Weights of a small GPT-style language model, trained from scratch on English Wikipedia.
Size: 9 layers, width 160, MLP 320 SwiGLU, vocabulary 5033, 3.76M parameters.
Training: a variant of SOAP for these matrices, 130M tokens, 3962 steps.
Each number is 128 + 24 x the weight over its row's rms, rounded and kept within 0 to 255. Layers, rows and columns count from 0. Numbers have three digits each. The size before them is the row's rms in percent of the matrix's.

# layer 6 MLP gate, 320x160, rms 0.0734, rows 214-319, columns 80-159
094:173140115129058125143167138143132119135146128177143111151107103114128116146152105137098156119095144093141138139137126135129129126109108164145125072087117153181130105115150123148108161167139074135125122129131094108146132124112121141140136108
099:175124123127068138125172129125097102170118115124144132133125110085141127115103129134077178107114065132111144124119177125126142136111136132130151168161108159119134135121102142115089142124160081142140138111120138111078151162152102131204173102
101:172170150140176135126111150113150093194096143091125132124149143125097154143078155150124135121120150139138160165092139100137118129092096152115139167069142098119127113166169080147161115148101143101172141164109117151138111117097117143123106116
101:133116128117138180138169095125122145132094120129137142129147134132115142162129135145111109090163125118132150131103140131143120124102127109128137128162168107124103115084102121161166139204129141182103137108189126130166091082111145143134080131
104:117078086123094134127125129139117108152167156091111107131108130166100142109137116157127171108095115127130088079175153145118135111105156137101110121129122114143135107149141100126147121132171129121136150112162106169140176103125138118155100164
091:170157090149131143142162134109127160136160128125135152165101127122136083135154107115114168080114158155116147096156140108127122154131086106132152148126127116108127169128113150161171142136165141093154108141138128132123149104117152195141140101
093:069121114087162134184138118137093104127094133130128113141125109134140136165148145146110103144164130082135101126120126131104172094105168103142106134151143126104126110139080148117110156100135140148082149144108145112124123121163114135119129122
112:130148138102112139132149151147152106135109140071158137116145109118122110170099092124131094151130102093154150129129129117129133140154165093127142120140179132116138131128166127146131113133151116135155133136119139148155110120184122143111083107
107:113169119063166184152156118099169142126146129102107131094156111145102115146133123128116133157122105090167106123132126146112149126107140095120122127127146117121115118121143106128105149127122140137180128126086112109118106102137147114122154098
103:127103114127136112140107136098130131100129135131109121141132110096100139128199148091108133082124150110125111143124142127139152155157138105123125124113127172136111140120126146149144128163130134140142142123076093146091145119140112084097127128
096:139133117137105146141120126118130141133178140153115124128103158168135123156111142125118172117162144124164133122155124118102143147112162152085152133108118155144124139178147179147119158157132126133122115144114122077123113136083114116139142063
107:158109095119107102103105123154125148132150160129098131113122121144145128117132113162134094124134115109124158093096117093132172124146155140153127126114112113107140159131106120118134117142140109141094133098136137081113156094123144156159118114
096:153101112134108141118170102126132068143148129137115104100111132152173083116092112112153135170126133099151154127087150139129117125095094115106140104132121161144123119145130160096111114110109136097123151124114129150135107109112111115122157100
102:107127129119205135092146147159102157150135165141133139135118079161136082148131125115108134148123119147104124174128145115092117138102133124155179145109144119105138135139113119118134115118138115145132102124159091120106148127106059098138159125
090:172110106141147122146135122121099147124130126156133153124143121099122114144143139155135148145162095168155126143154099114096098127194125132176123097112133168127141094144132134129126076066145109170140123113139109133115146128161141129108143121
101:128112157127171142134169050161128096105113164133119110100130152156134106127140127131142127114167123097154110119123134141077143148112126090119137125102134129131099096092146102103105139159115125123117138185156114095102148091119135076165147106
103:093158101113142127120135153145161142227089126129131075126098145120135081134122133126162159131150096165146160098166134119131155140114089130149131145114106110125095100117141111114132120131092120147078128152100132129103154178132138133140092118
096:166110133128160154136109191104106106132135094127135099133118133114124134189119149127113145162170161123103127096157150102113093151116156099107121096098158130132132137095115132116083097167128112139140112124138129118145149167204089142161163105
104:105152146102143163153101097105189096136222179103093100155097123120115117178148140077128140136148125116159119117137169144087100098154124172124104147149084126124104109114114120139094143109114124134136136126134132109150106144124124137098141135
100:165060144151160133127136152107152196105120108149183160098112138132150128084125120108138145110131146098115189111144132187099111193137118113135127177130119126116154133100144128128133142137118146093093168149140112099103157122118137121152100108
108:097165109141132127170156152149150143142160173183165071131109122143128103118111127133156118091136117163110125119151151076139146180143118145104104094092135141089127139145131149116141099123114082118150107146130103133138127119137154123127103126
098:103098119108146140137159138065162154150087166124090116153131069102149107152144105140125112112155138087125168089102117136101099140109090143132109096125105140137171121131124144143165142137108163089108135114115114119110130099125166145075128129
099:126129128152110111136147197147152098088114133139126128086150167101090142098156120113153153142098127125109149138095124108133100102093131179145132153165098144165181089130116127159152114105178102091170140129110113133143155116080116152125104158
116:086099118129138093161139184132130125131085162115136136131130143110117122116132140158150133133172104128161104147144092143123091168093136126116148133128095105072163201152122154106115101136112097160132158117127109100108148101126134147152099116
094:117145132095106133128147129159133095148137130115100102140163097114110100130160084109150101132165128117132122104135094172096105107134082156101124179114110159103107135110133138177158184147054089109122140116107134138101149141117080082144137153
106:155078098131096131106143146108146095107118129118119136140148102112128101149117153125127126106141145140161117134105162125179142162135109121109154127163085133173082141106162121117126162141130105074135131111194105090162160132114077142089151147
097:102153144132122132127094142134152148160087117136127123174131102165142129107183137147160099083135158117111145120168138138079120117092134143112131141102131151160134096109170094112137141087136098130138127153140110092075115120141097115100165080
096:133112214139119156127128144134126118095127158116139147130147122155131099130097157170162173121116083145112123116148160120171093140133180140127086102134126113157100164119153091084134124139142139136140127102128110175144097165140107129130094100
094:112127096144100158141135138086107163115141166090123147135149183154138118177141083146099130131125107139145131119125172101140104090118153112157195117129130084143135118111089138159162129138127123151120141121117104142159131175101129139089094132
103:135127155134145164117130131133113104135120131169112145117127147143129073131168123138109101081140157157126136152148101099134128130094083108118145165094098165118145101163158165139133159111114102088152099125146155160095130177134099113175093125
098:198148095140137130169156123107138115121105090123134117113155123113135122167133120153147101128128147097135160155122094148114116140141095119137135153152131141128149152128149148136119104110140098129131129160121155127084122125076156119130122152
107:111095127122124102135149164139107116138102160141193148123095121144156095100122127135142130093132114175109131143142159134185118128122148112133126132119120141118134109125175149107163117183112152129133107144097126130133110114153146109195084130
098:116129167129173114137149191124132098150067118128147118087099166101108129159155112105132135113100125139134141113145127109121090101149086151100110120092152139128142103152148154127128137150111125147115067088140121134129112150100129150105132110
104:117143106091078126139147123152099153174108153153088136182129128167107141122146158106153111138144114123100110124100124094124119111106125174166129123118143094117124127158119117140097118103115148133112189168114142154131134100119122088134069122
093:109130124105135189158098146148103162141134112137142116153125119130157107130109141158078150124163124133131110116131173132155129109131126113159131139134082144156120135100119138154115153155094109118121147102116145128084119110139110181140150107
092:125151116130146092113139105091120174115107152163166179140102112139120115154150096169122138118126150083153144176111128104161108135090113110056123134157137105131090156135125137168164138125147123086148104140098144136087151125109082136119106117
102:128131139112131121157127165142171089161101127157188149085163126085131095148134094130104147153145114163148121167155139134164124128143115157132145116094068124129103115140134174138111100166172109110121090141114122159098100162095121158138151129
093:107109136150127122150133136126075113115121166088130094117150114123154122123155116158145165108150158117091162134145161142103107137122130129082109072107124157119126101171123145075115125118141152156185137173102147122117120130154142102118123125
103:086117155089109101092132148098138098121154170131145149122135129168115131133083118114069092133134096106118102123148171156144140104154074152153117140108142147120105101129119145137118191127136113143127108141117143112141101105094144140147117115
108:079127118108177158124134179109124112114144108135114095141123150114127109097132076134137143119123136125142100155116137151095131110121145133132158167118097160141129138121106128157119068120120065126109140124121135174160136134098154132120151157
097:124090145149133102147144133157108162135158118141148106095145161101125106135093140145104166137096137166102153145101129198120125156135109102114099119124146113132089106129139136154168122118149103095107155097138113120141126073110131153096121153
107:098142074140141120159137130098098126158114138137107104118142129136134097128104114136136144166120123120160149135147148170142074169127140159133154146091103114097113124115124074147122133165150101090108119140120111138134128159125106130153091147
105:164129122112111129091094125129138122102133115105146140131120148099095127117099141167098138090122115113118090139139160092113124149104149139126136125151092066124137104110093128119187090089064106152169085119098111164143144123104100124121102079
105:123153116141100146124172116127133158130162134123123131137140117116125137116135108129081131131154164113096137105124103133110122136133156126115153104127117110127148082123116122124129093131158114191121162145117137126121144132112150103166168109
104:132154121127143117152120150154114164139101098134102101107147094100112138106148109143121117108139107154109109104139141122092128130125115116092129147119144126133166092157161078123120100161119085131145109077115157152156107062118124140107131106
100:169131136116137126148129139122090156127132105147165140077122177081088141125094087159113148070145122115116174105139168174111169121146143163096095153140118133135154108103096127108133134116101085105120088107106123142105103082109155127146155139
105:115115112109170125108142122167119124134148113156179098091147152151132120139059151110133117133126120124166114158150145110149151168136158188126115125134115123149150145128080106143147165119153140174158134098100135153083110119119113122183111147
103:083112126097123116123113150116165110159154096099096175138152147149135171121158110160163115135157122174105157154124142143148122128100144151168153095089113121156138107139146119147119100125140119146119131117141146156144098127131110101108114117
099:117141104139133065071130126093133099123132089156140149165131137114114106081136125144153114137131126127144151107134139129113151117114120156138174139164087120185101143140134105164106154139130112108129126141131074103138121158174090072168168140
106:150134123142153088156167117187113113113121114132134095136133115100127124156123121153111125133114095134124087130139123107159121156115159164137178113147151168149135089175125152115118145138109148106175118133127118074150159110109165116128179126
106:139131119135129117101123130139126131144130125119143127086106174141129086111120134156151121177156136108132116112133139112092083161150140148163168144118106111129115135144116118139135135108103122145146137126110132127132151102172132156099123103
101:120115131108121132112154115145117093171134117126115163109124133073127136167089149127152160124128129131135155096139139116139143097129123129113160119129117109098118159155097101151131144119097157090137123094122112096086184117119116079130089135
101:161124073127160152114113087118118139118137161125091160126113122111090129156154129126127116134143127118140121060140135115131108119140094091142114121117103121118101117178186179113136121129147118138132124144058091102131131104137166125117117136
101:095142150097168092146134143099129111151093122144146125125112108137111109151106118125128137126088117087107143147147138069155114077148147168107138102116112111118094116139135123138146115133157119060138101163165089081125134103103131141158163146
095:157125115109116154131127101093064117144122134133111144111108163132169103095166140091170165121104104128143107150097170146087132102127116132130185139093127123117120128100138133114102142109148121103135129148149118147134154115108122156138138154
104:135160095103164126098116116132092095152154123152171109094128144083125140101087147072113166130141140111122140137153149076152146138105171146124162140163146148127154137126116126153087130141131102145138160127170170093126144118109131131130077148
108:138143161122137162120177150141069080135108141116122093113106114160126098120132157128118123117153132167137105130136162123140111116145117115087101148141129146107116135120099163180128087130138122132112156133108135099139122164115106123144156117
103:132148124093131103117135167164113103133135108100102147106148107091113123153177116112094131176143097129143115129112126110131116120136164139085134139116124118162147117117111137142108120122126127088173152124112110124119173172163108126118086128
108:097140103145125189122137108122117116171091130138125170125133146133118083111179143108164158142175126137127109124109089137162110146115166126096122113100127131115140122081156120181149134169124096140158152106173105141121132098155146161143067127
099:124136123145106138111103127127135165093153137156135149094115138136107117143103094086128144099181138114130089160082129111117116137135105117135113118096130160132108090119170120100122108099137106129139124090135115123174174106105111132141110089
084:079080121142122113135139127103163158164125154137143121097142098147108159171108097084138129120113135082143108129120132148197113083109091137116108130147123125097132152122101115138155133139101162136116107142146158141150120147146135133152124090
089:107170110161106111130123064135136117144077120143118101164166103108108162124141094149132118084171136127121154136116118121127084143116170145172117133125102137142108129142116134146093107090137179159121100141155148161125127123113111151130131129
093:122113113108170072113154119116146099110133134095086120068126081126120152138130145122095107101111098104146129109125123142169136141167144118118047097125141114131120104125178135106143121150132140118110157108147140107118121167135152129087112158
103:141107148164152132117116101111163145147113126142114098129148159105118122121099147139114129098169063130167126106129157100103158145122142116111133163136160129131062135131133104137140147153129104132104128149104135145113120117097132155119112163
102:166127125195136129115130089131137095141100140102137106141158117131148117109120089132124149151116087128125143105136149149109123133104112130155170173110114149128060126132113137140126094139134121123101127139124099121171095112134126173087106134
091:106159121150121140114122110175118144111095131134142110128139128097137135116129166124106130135139133106160107089132149150148107104139128177158117103152161134133134150104110133137125099103143105124111145180108090137139131133142147189136140108
096:146116098143089094128138127139103103083149142146145147084131167101133154114104138137088139136123086141169137133113138112122140121148141124151117180092146160117099086116103081121109077147167103119098103097141092139152111096094161131110129126
095:120078112093105121113140087108136167123154108119175139112141143138114105109165105085105172157147097080117131156162162099113114137117112096112141168136145150123138162102145156078129063161138104120126099123128153111092120105136116158130135125
094:101107100163132163142125168165161103130102131123146086113168136115121098130123133118104123131134127107130148173136113089129158156104179128110103127150138113103164137119093143114117124146090085169120144120118121095144153125113179135125145103
097:133118117166176140086143143137126143121123142158111107122169135138115084152072130107139134113100103113136113127104157089143106139119166104112120169093118131102130125130128107122109092125142139080131128162091109118103129168124093122133145136
107:124125113191109127148156130138111133138111170129109085105141127070101135077153122122113102099124106118109149108088135133130131114139120101059107122119183111088127110133152151108111103120114135129163123154117157131104098119104128119163099121
101:123142160067155156136148148134147128134129114145129146167106145112120165163139090144131125138149155116140135098127118145159149141112132140118155106164110101136144160121173118158108111161141134134101133121127158085192142119130106106141115146
091:118126157117118117117135104115075147127145161113141110145142075107139149135134100165116137127105186109108119105115159150069124160088081114161130102147141150083097119121103131099134114128150105080119107134139081161153107114136118110112121190
100:133118110124171193131136161127140124109090109138091119137188099110141116110088116152107082132103115143120139125121159147104157106166119129118131119113084109122171115114128110169130052094175104137101155115111106113091099102144124170128153125
105:132166154137110159160127175140089124095119132138075111135115066137145129131150144082135180124157079130106161087114134129115101129129128097122159134093150119133112133093123153142112149110087121138082130124101090114116095137129145126129126145
105:146151125190106163080155124128159165129085145147081132160132139122128107114139113147149099105145148102150147114140159086133136158078124107140129111108161104123150165138125135101126117152121103136125130137107123127160141123144118128076148110
097:119192123116103107142112116155154143158165105150147083117122130142110141117141085091126189144150086113110100125127181105104113113112127119114155108134140137096137135152106139116126133129146129120084127127140110136105141154105151127106117110
096:095109108114104087154128114063129119150084084170129131159140180105144116161131138156158145147128124084147157137124095171152149139123139127149136158117151100111097102181133085147120154148149136152177143111130098159107163148132104137111152140
096:164125130119146124159071081129117130148117093176112131165133116107128134139096105153084133101120115155090164116113168140125176186130145151148147135161133144121127086118116126114114142133114135121131135131157151128106151077112125140088155122
110:115121106109122161122125120126154103116143085146158095128126128129108071146109124144107130080134102090129162124115155121140097124154103135095130147096133133109101098096139119104157124134082126128142159139139127125064127133127119117122138089
109:095129115113147132157081107145148095097123112121157110123123113147133111162109128142143139150130129124087156122160185098134074115099131103170102116142121158152176149140134137131143126094122093129156093078130115155129144113113141149097141132
092:131091100095137128142169080093153137115156087153067099137097163158117104178165113146121119153115118117150093140116146112118114123128125145126142116094147142111073110121147148089107176139127135137152111113121151127129114120138121112130139082
096:119135118146180120133122140148124150137119147145121168126155139124143150112108124185113130148128114127131117137135126141113165171084129126104136155100123122143163101112126108096163166140119130160131146105145144071128131122097113130128146120
099:124133086119108141158124152107128124135138139104122098122117082153104112124111124100102116153113114074109085145074136143159103093112149136117117082128105189162141123132116153092104128120146093104153091110100142140113159134139112119107111148
091:088159143109143155126108118080118140161137133123109102108093146152129135113175144120139159126133168151154140144089182124071168147129112142118156094107159145147089102118147156144130099130137149185114140118091137140152105121144112086108142099
098:123068126140141110098085155165142134145088156122128162131145166115112107129123130122191107115142126112131163148121112113108085106120152083109139101125105108135084148107124155131120150160149150127120086138145116121138113110117097110120094155
104:091119106092132120107132160155133124105140143163144121075146086115107061150140105145131115132135088132113149120167140148136133114120138131127138149110128162118153137112134081133145140116148084175099090152132117102128089127148135097086137146
110:118166073149125162125113119140161145172124140161102143170164119125074143154117132130208119163100135133106114104129141118118109119100113143092125127082065140104130126136145091136173159123125096125181141152115147118126115154126101106099148126
118:119071143132145162137150116127145144098134135123151113152120152142148133161126114124110115118128082132153110133105118164076080177130100103131172091122124106146112130108138121118140104139108084117132096125100072123110148095135117123102146121
109:138114126112117118119121121122138106112133132102078117150097105123148076137114129140161128151170076131110126160137179199158117107146128143108108115109115112132118154120122161139131079154104121121140167131137173128177088101118131151150129117
112:088147106127143170154119124153154121130135161095119106130171130108151099138152119100114117159155083125163130126138132083122099126139205072143116133095106127127156112116156085099132108152134157136135126131146122143157089147186138141111120103
102:097122136111153114092127108108120109166176126134125109114136111123075115185137134113126102110090119136109101106161113171138128104124094095118112164177091131132131120167146098130153135108152133182111184103107112177138100112144115156094151130
103:161123162156118167121132152149189155120115126153122096154143115120164102127129094085131140094145102095116136105118123126123083078153121117125131139101112148169109137111097115187123139128077105149131118151124087088141118104104135153146099145
093:103119147131098172121147172083164120103149141137139107121149115083144106111154123144125145131136128089129095141124156188114130151134139142144119100115108118096171103155142136170156158131151091103125139114106100074098121150101080163112165101
104:097122141172143112156117144145124148124090126124137091106146084159193133131143096081117069156116134114098135150152144073145141117163137115118137116104133102166115108084133112154122112128155167151126142131099143106121129129128121152138118136
098:127149135162155107121173139128126129127102121109074079073116125104101145163093108123093166133182164120104128142114107101130114174107140117146137145118136088168093112108152130106118098142119148095159119141080090119114118158150134135136115110
095:150154111117131114104159129169122119119143152157131114142155121156102154161122114136139163127115118159133133134118148144161135120081086138128074114131139092151137128146083128145172129100084093115133112117121132145143134139128095115157125154
106:131131123147148111126167169100127109155171146111135121119107148101143135123169146087139116149141141103145120104116095139150109113124159188145127100071163109145116152122084110127194127151130125098105116071133105086071124111121131126138129125
096:097155074168076111113148111119126117083106136138088104143130164154135063094137128128124092128108120131151133151112057161094107061126111137128132168142158118147115115125160104116118158139152068097109093138184104104109145117130120097150154127
094:101147151110109123162137097147122141164111118156085114108097129120120151104130157157107106127133103128116134100169105173185143173126163123129126150136130131115093137160101148136136140149141104127155104118136142146124127091136112134117166132
100:123159136165098127121079176128115067093133088138143117140094139110129108129177102138123138134133100094075108156099129108103164112138167165112140125159118113152093112110091131144108129141156123111166121126124125156148125117123137108136156122
097:111162117121075168097121153164121137132127137112118080139136116140138130113114111129103145152156138140082145123120160130094105124131107116127139076096160111088127124133119094139135153070184121135072163130115118153114133114127112149102101101
106:135128129127113134101127103131110115188161190092105135124154095097105132100141140092106156125218103099130099156136133149124123122122136133133157135163118135092149104077103158134128181153123151154124160138155102141104101146158123118145119114
105:091121152139129118164108150115101114095121122110147109112113150114142083129137104117135165135114141090140119150164171123079149091118133139138153123102134135090133143101079135059082139167111130113144149114140074091146126148115167109142117141
104:123120143098158125129152112121133166108130120128149150146111114130122146148148127077098190120155106146143108206116119107126165088146149142095151125122147122151127112109095084122088130126138078105118173124152124160121131147128126120130074095
106:117123117104106150135123093119143101173149103134084150166114135151131144141173121087092142107102167105162144119105127124135128151102119134163153135119150136105147135107124071162109113160157147125130117111092132105112170144111154102121090138